Weights of a small GPT-style language model, trained from scratch on English Wikipedia: width 224, no biases in attention or MLP.
Each number is 500 + 40 x the weight over its row's rms, rounded and kept within 0 to 999. Layers, rows and columns count from 0. Numbers have three digits each. The size before them is the row's rms in percent of the matrix's.

# q: layer 6 attention query, 448x224, rms 0.112, rows 350-377, columns 112-223
# k: layer 6 attention key, 448x224, rms 0.11, rows 350-377, columns 112-223
q350 101:447487524420499450454474556565542613475486462489524428480538458445550509511488542546449548492515546441477451499529434527533501445501511480515503449505447543503539487532526503466492510497570491557518527470452490482500527514500433513464556507490540481510471503501478434530509471531482517511508425455499489567482502545544462517594507536515
k350 103:473525542495437554532417495552549472507505484474460433481477462496543442473441492579460484492535495450451555502437558471525466454550527469521521503435466505463586518438551535487538534542530510482439531435522510434546493467480454553459498474464469508538520499534518541550544490502599533423541530462519513414437595561462506454473495463415
q351 098:453486452475495518481447511534494534476530487556534536479499513550488454481560489479569426464503518531519541572521515494495480558504477594554514472494488462479442452459474494510515576563475578469461552542452565499501473515516523464526434507482523514446487442451521579514502523494580470490517497564440473415456550510477542512417563502465
k351 089:500436522487483629575444529564563467504577514474543459451490512486535507497479427508476458490492516465449510528449470558460463481510505426557523479490493417531516520438511534488532435476545553562474566476466510540527428499455483546482562472438470538440513532502452465552474459530504491453527595471461553460525491577568526561480501498449
q352 101:487461478502499588555504573514503475520529555545536526508521479481542485404462467460493483482536461632485530437440511475441447463523536515487498468544514458530491512449476425522494452500501536572504519540482501419511502425556446509507490453460504545535473511426494499501469543486498523500543510512516554403522551506518454537514386447462
k352 092:499471495540538505493505459537518433529412543527462450471541535483520484551545514493533532512519507521479478396539437527459557521472453493482537466565458443489558489487512492494479459486492467605482417578522479544480532438523472600537481514549558488471465492484529540465506483498485442500519512524539455484557477536513468542510438505529
q353 111:499535461520471459507500509479449510486536451518484578452528440525425534482513594550519439515511566487643521559521535466521516513459538461464466525499503528578526509469562442472464525563470487480556512439534494530452510548465485464520599500494508551432535486544454483424495533484551498492431491494517533462493470510485533470501444501528
k353 116:475553482488447499504466523523480448499493543520443548500513441429460509482498530486541544528529527475499478463471550526513549478529609465553474439493547567487470517494507455491408564513423519496527450520404470550436561525513532464495490532542547542498544527491535533515568520535478435538479562437451539469474563499499508549582519458450
q354 116:507515523470463499525512517453493417468498508488579487471525443533497474542525541472484478553521493495520463488509502523433483521585509473428480443524530548528590517518625515469443536468517538558539515473488513483503591507541509467480514532462433482475442534480492455476515435474557548528556470496504506521539549584510531438514432501557
k354 095:556510494515521403442447478434476464548420532493493526521444519457503448526473556485476550463539504455596476512495565475502473518491574504461492477528567530492525468478518495425432552499497465563568496536492474511547510443458493458470545479480533518563552450444484476399526492484496459559473463437555490529466451497458519569534523560486
q355 102:444530510457504440453517576584460616512528483471498463450460443467530458506540532519516517504538526521547503511494434449521554552514486549586583505477404547432505533483471449535509510574535499561524516456463527546474538495387503507528505456554500443525524461516453507540490508527484450486519512475464449431459473475515488510564518470466
k355 094:471467551498445526570373600564564515471555445499479503486487422465540501464451509592490494488531515434478509537437586495510511520580547547559513477411491556464534489494554500505430564511477519509448518547434508498526498479506511511516461488533486512473498484563541537546534514503521511459499533517447505435450583526442474481497584509425
q356 109:456490475546459527541471465503512562559499532543482513509523497512513552495506514510543490464452538451473453464490562453522478432485478466500507490491450475527512508430481587517485502506477592444477578463451450520512491482522515495462467489427488540552521462541382455511493534497546499408464452492532550456499553538434491480443490496481
k356 112:434450471480526537522483465513579507572505503526524471516551509523575557465489473477466454483373534517446490447451467541531495468536414529531559503456466412504459502517523510550544443484516482478468505505473429493446478482449524545401528485435490475575508556528485458577460510477525566448553548474550546460489542564453448500445462548491
q357 106:527520514469450522499482491436537447526543428400507484516434489519520479482524413496574518539428436509470541443480522479495449488468486518533502501521458478476538535570517510500496520491477521450492462529498481503455473533544515432532530518544467484512533493470374519559535509442517431494486508509484461566437532559474553426473502475505
k357 116:490497472560543580549502499512454503512461458424533488458543594502486521518515479450524526506410556496518505416529526456512507496465476502485527501542445425483532523508479516477573480440558494509495560518523452489512459521518537521460521419456557515560558480533448471536576474415532453475500551594538578539526458515452494532461483541480
q358 106:552481499518468511541469533511485438518534480524504556497502536527484460435447463537474427431537472535494583493471546527514506528481542414541488549579518505485489527454521465554473492513497547496479559507544568470518491563495505546475513523508453477460459474503519513428450570476613523454499508518413443452568539527501540483495471516459
k358 102:476462548536492517542475544534516473526496472529503531375457519495552448558427521518497449473485520506492551413472546517498480484543501503542488523566508554511542485510486476462546478448471544459540481587490532555568467578480514562508484577485503397479508567466473483465547508496537441466501564534511483460515429541487556510510465533496
q359 098:533498453492501541515526508585504465396540563525493512540558470470535487548439513529507490531507486500525504468474479565387497447607469524466502495490488472479499435442563499487525511523483503515488537508548474456499458470546586503595486462477529512488386491523526503533508457500504596501570611466511525409500527456449522422497489446525
k359 094:597542440511510536496542480489523427503523485501496485496507483482494565484493481484488523534538509533494477493496500444453532503510547467434503439562503532493486489485627507492496551548511470573448490596482502476510567537531465494472529499464467506437505598464582511500470374496435532562506541481521590557505414501502533499481577540578
q360 094:473528478516562514491557511401488484449556452554469448548506489446476500550521581481509472590414446493583523578535449488503537456424463452461500526474508514490491493489466478487522485545469465496447428529527510518477456468513511505482557518531486465449476537508474477486456479497529540455515460486573540456476438512537512448550513479554
k360 113:528547519530483490469499443452480477473527503489523513513457427402502444549539514499457543544547481539441490512457529457427517515472520416496447433523535563530514518515533568469422469512484481507460504562416540530459485479471493410536487527518531543463488517534547469545534414514433522566519549472554539487473462496542508472545430412500
q361 106:484531487482468461519459522458495524562496508564536454509539505460560528485489580524533460493503488491538512469514560515575455450486454504503484537501513482499570493389455496514463550502534521461504468561556455534502509506531524512491464570455491354456474477550418522450491538518505497513472503451514524502489496568486499528488530543538
k361 107:442523510505520537477484508453498560560415437530529469514461522485583490498459537563496396527506471474567511452479437485544411462561416585502485527516489424507529486545496480487438458497528510514459529570557453462459502517501511503456509512456523474548507495450459516472521448508457554480540568531508476435484474578448517451492496498510
q362 098:542570547463529485487542554528501488558449448482493475496472558480570531528475485510496535456460588538531540462544401461562531559489482514520517453466511435410496544477477505595512469563487518454486515542494513510491544573470521459457553563507509386520534460506522562531481500510474420492421507516504423567488451472463517505464528528530
k362 106:462529466466501542508522498462484545532503505534456561544431517532590412483418550570509479454505521442514485512516532469466466518551432454493484516508491482471540459463519555508511451478499527482475498509576463401531446552435482440457506521570533529522468482580470550624454517493512506429509522525534493502471524496432469508515508452520
q363 105:509462543475454498467471497573513529455481415577443557437484523509500489423528421558524546447532447516453475456442528586495508551522490484568569461461494486543534485488464510539611509546498452490551492439527529546519527560485504561495468443582527548540553519450480548477536490526479489521504532439431545499521523448489486616480534523424
k363 094:553474517458418498488487506523469478449527504532526502409542532533452574469483459540521479505558516472471521484585489509432553505456562521527541499500481491528470516420504472583520526524459558468528519495475547531511511555486481556455504470592483507473518553496435522499532514498508483502498491485384504516555552521488421488455560538443
q364 109:523450480473552506550458438475522475466550572517459536501484450487496449551513387424443434518499474436466566604525492538439487501521495478508502550558453565451493506510477468504473470491462528553551526451535475467535452511412466545514463436506474525457396531527541518509496504561498616453576510541485452471485517504527518490468425472457
k364 089:552507564541575436499474538482500478507498536477516486510498511432510448516521456429531556447483472510500489543469484445473493562513479540500494469537546616487484619560483480488506503494500488506512546545457494470562504528491464511579461540447514468416449483518496498395525480533431550535530490493580451463449469496542548457507468485527
q365 101:451434532462515518534498470448449567550469461493554538504524431526514449530574511461535475561503520501493541490545603484492464480516446457481531476562446461430529506510516546488479518482519522485503474440477533497478480534478454527531449531492508523535453568548461544498517511514534525460471494545504490415408541538492558464446489517482
k365 101:455520461478518530562503504537457536531504474463562501577554455492514403518518468434481544458429445516493504491534451478479492439491493603550530511476559490492503588520446483524493494441492502477460526490515499488520513527542540511471470481472529537554468564458477465511481542537513509464528564567530493446456491495516561477501444417442
q366 098:483477475496498529484539513508507473481446518518511471532498553568446522483435572491501604476520524537523475440506420498537521559476514509544515397502512460582497471475514501523533523470502469535509482532543535526532566488479541447520451524555570525545536427477577529450519507449505516475515474533480522532470532548497504510503514483465
k366 089:496502502542466538465462394523518460457506547516481405463465461529530501482501514564517482451512508405467507491513491509515471534494531450513538456484453497575459475409437487497515472558512494546492492528527486547529481543499497528511521461568423496473473477530492465382441476493496417503424504478507450504557479529512500557545463523495
q367 104:527372512476534491496534433491504579522509535435466486543517476554452474532476504447427529565531522554485502510532485518551484454535573500467458530542503551528478506466531517443515495563454441481500466478476535464510519518518499458503558433520494550513480507495514471499517482512534440546507431548459516542552494462528522493538471496533
k367 117:571474542484458409529467549526529488501478568481471493513492480494444516436521547523446518490600529504477479564526550505529482505491638430519479444473495522444546482500476511471529520542469489469522522467510534508549504498554420450612496501518492525528544503428495511451528451549526488539471376453478492542570557462538535532436486421470
q368 105:507438511526493448509547486522458558610462519591498515501484528535595453510551434403511514460479472486507546552508468466460444454565460492493512550562519510455524575500443452542482465517458604499541430514536488410464486437530472483519425471499500525531465422535453541502463535534488540534501467507504517502481484493505441535512514558532
k368 101:483531495538517485519484437470494583529443521525548475471496505587575462449493515513503463550467474534497469487479439496472451514549423592515484442487449449455480536533476445516502399532446528499430545554526498495470508500534492513555476511538560527564464500538478511514482455524528532498537527514525461483493534509517480482496395454564
q369 104:510468461500488551539507400450494422521517499454583512489490439531501420495496507496488541530494454541494540507519531500440526472527503534424467490576547486499530512558570499419436515463547569514500469452444543534495517419562449478561509531491506555467490566491562561489481496467473507509468521440501460474445537526497508497471474461472
k369 117:509494464470500498544523465448493460544497472495557507549503436524422430455551470505494551525501416495493476535496510455464524528464583490471477513531590566453510488511515476422409538493495503535520488444477436483489513475502501505510541494509534540506550508502615487482454523433539445508446535492475504496492464488560504524588479508474
q370 103:442466485568491486486484442505481485484571512510426544491448475487454523459538423431478469522493468411507467578517529447506464475460555475531445482540493530482519515544471490442459558518501484522507469412493411462517436414508448511487430473458435574519506479473563462495452532577493506485467467470519539482488457492547497497559587534501
k370 098:497440551539509478472502482480519541490547488471505525467508472492443554398542413418534494460529554528459507496451449505518518467522507482550449551439515610515460496524545412507487488507372560456483427424454442511428504541499503483532494493473464514434457524546524564439543488527535478485506524531505541469526499383486545522532494440525
q371 089:524508479443445467427501487512555547474490435490496485506446490455531490437497430502439477530520556539442484485552455567571455536563465547532511503473422523460490461451488467457545533536511433543504407497531442501529546483462500537524484481506527499532460442532493540552521481512481506529544491492496509562492530503519576542534531516533
k371 091:524492550504488545561444534514453456416518463468482453467538516544473554426470521486506488454568507451510555566565527490527519525543577522539504541545474498479533512485472485515532454513457551467453523518593538463556508497511434564537543510522422550512401466525474511461497457560537492481479470512519491502522510532501604435436602438494
q372 104:444503496489488407454509484579484513406523495493524458482512440522480525478538563537437471545510537450511454504544523518490538510479440514498468493494573490556532493577600502458496555513517532498507471499550451548528541556568478466535600488487533531545485482481496464527565504452504469492521496491507485589534497491507537502577524537552
k372 103:477554444522472508483477494505503541496531507466540508520474482543545435464558491480463573519543528483487560481479537496510486488420530435441473452534486500481506486514480534449473547523483485502458496442467502483512550533519424459512550481462456527441442491469540501461526439495547406514523503472474482525472465501460517542492535433483
q373 094:530503478503428503544505482426535503612452421518558476562467513510511499460479532552558505465490489574495489395441515513618487466491515521507540486487497459530479514429459527478516539543503529445458498543478509591473528493524513474431495538443502430500553486487410537449490565444520417515487541514508542469461537543496524495458520532516
k373 104:433404484463515525563455493464479516493471433546488496505511563515534532516519516544480417501442574467530525463478504525571473494545479515536517548501489366506521472455436456527498467446546564522502497493545448520438454498525489541415478465544525460592453501536427444499487526471540544475448484537446485503548552581469531553506528513494
q374 095:495555525497496482497456574507518502450545465467565511414561472477492548453544518521470476513442458472523467649494533477446511491522508546454512545493556577502516525546554433506475561496540494552588507477471476484454503500484506575554492438456562548498497583532466399505531497507438531492514551487507518498500495480507485488525518517502
k374 103:492512515524499461420505566487491437484493515533519515468526453475488515535509456471551539537465443557520571542534471531480524476429508542483492524493517493476493515463524457549479547547516502499575482501441559546477533430496522450524450436474555512488521452496506551475517559511465500504570526489475520457516478440498501460549510516518
q375 096:501529466485515519514479488496389494533522495502546581493512476543533432479586438439536456472492480482471548454457510509370507536516467488477524454505541496479464566434509500508500486553471527471440546522480538496497512549483489491503434533566477548468491548480498553502569478432542462507502548579514469431436511459515521443448466428451
k375 108:491525451499554461493534489507487526504563494486497582527527462476503479484574523453539543547444415556473506520620510535422575460472487585476490495492577532543485529553536487540452540556491487509488482512450451510493502485513512523488508516484532532453539563510491478498475548479445518511506502610470462482456502475515457466532547540502
q376 110:451490572428436473470511518518504577494476464537584436469500449491551515546548503541491508491534444511471540454487472518538486505544399579507521477476475473492492467577526505503504507448506507526453446464523546511549526494527507604497411440418502442561435411520461547529493492488498574547553511443494496502507573546487511542533564465493
k376 100:554462515497448484512463505525476508487504433417570428473517550567530494578497457496482481559467524429496557488505466499509429521507412585503544529569514429528546552487520529489446468510564462537439549521469483504553504470530508541446482535424496561490492453497496512520506453511487510469527568541487538550510476590525517582453591483543
q377 107:512492555473518544468484539535536453444501563475545528516482514581529458548477563493505579493426435551480522500561496526437606526502493551471514480522484430543401489600471558589520497528511454527548459528514502538429553491477520549570570470551580601533507561465556531497505490506447516560461519480513488514451516541412448527496492458479
k377 104:540513521474476452433514460462469454504563546521560450505532533521538500511526444502494521474369505517570518462507477531400468577406526443438453506491480502578453487524435452527505489624502523518559558486476503479506531431481465451485452483540553491437499548544447550500536512467411503563476472469496517501550485524497464516464427492482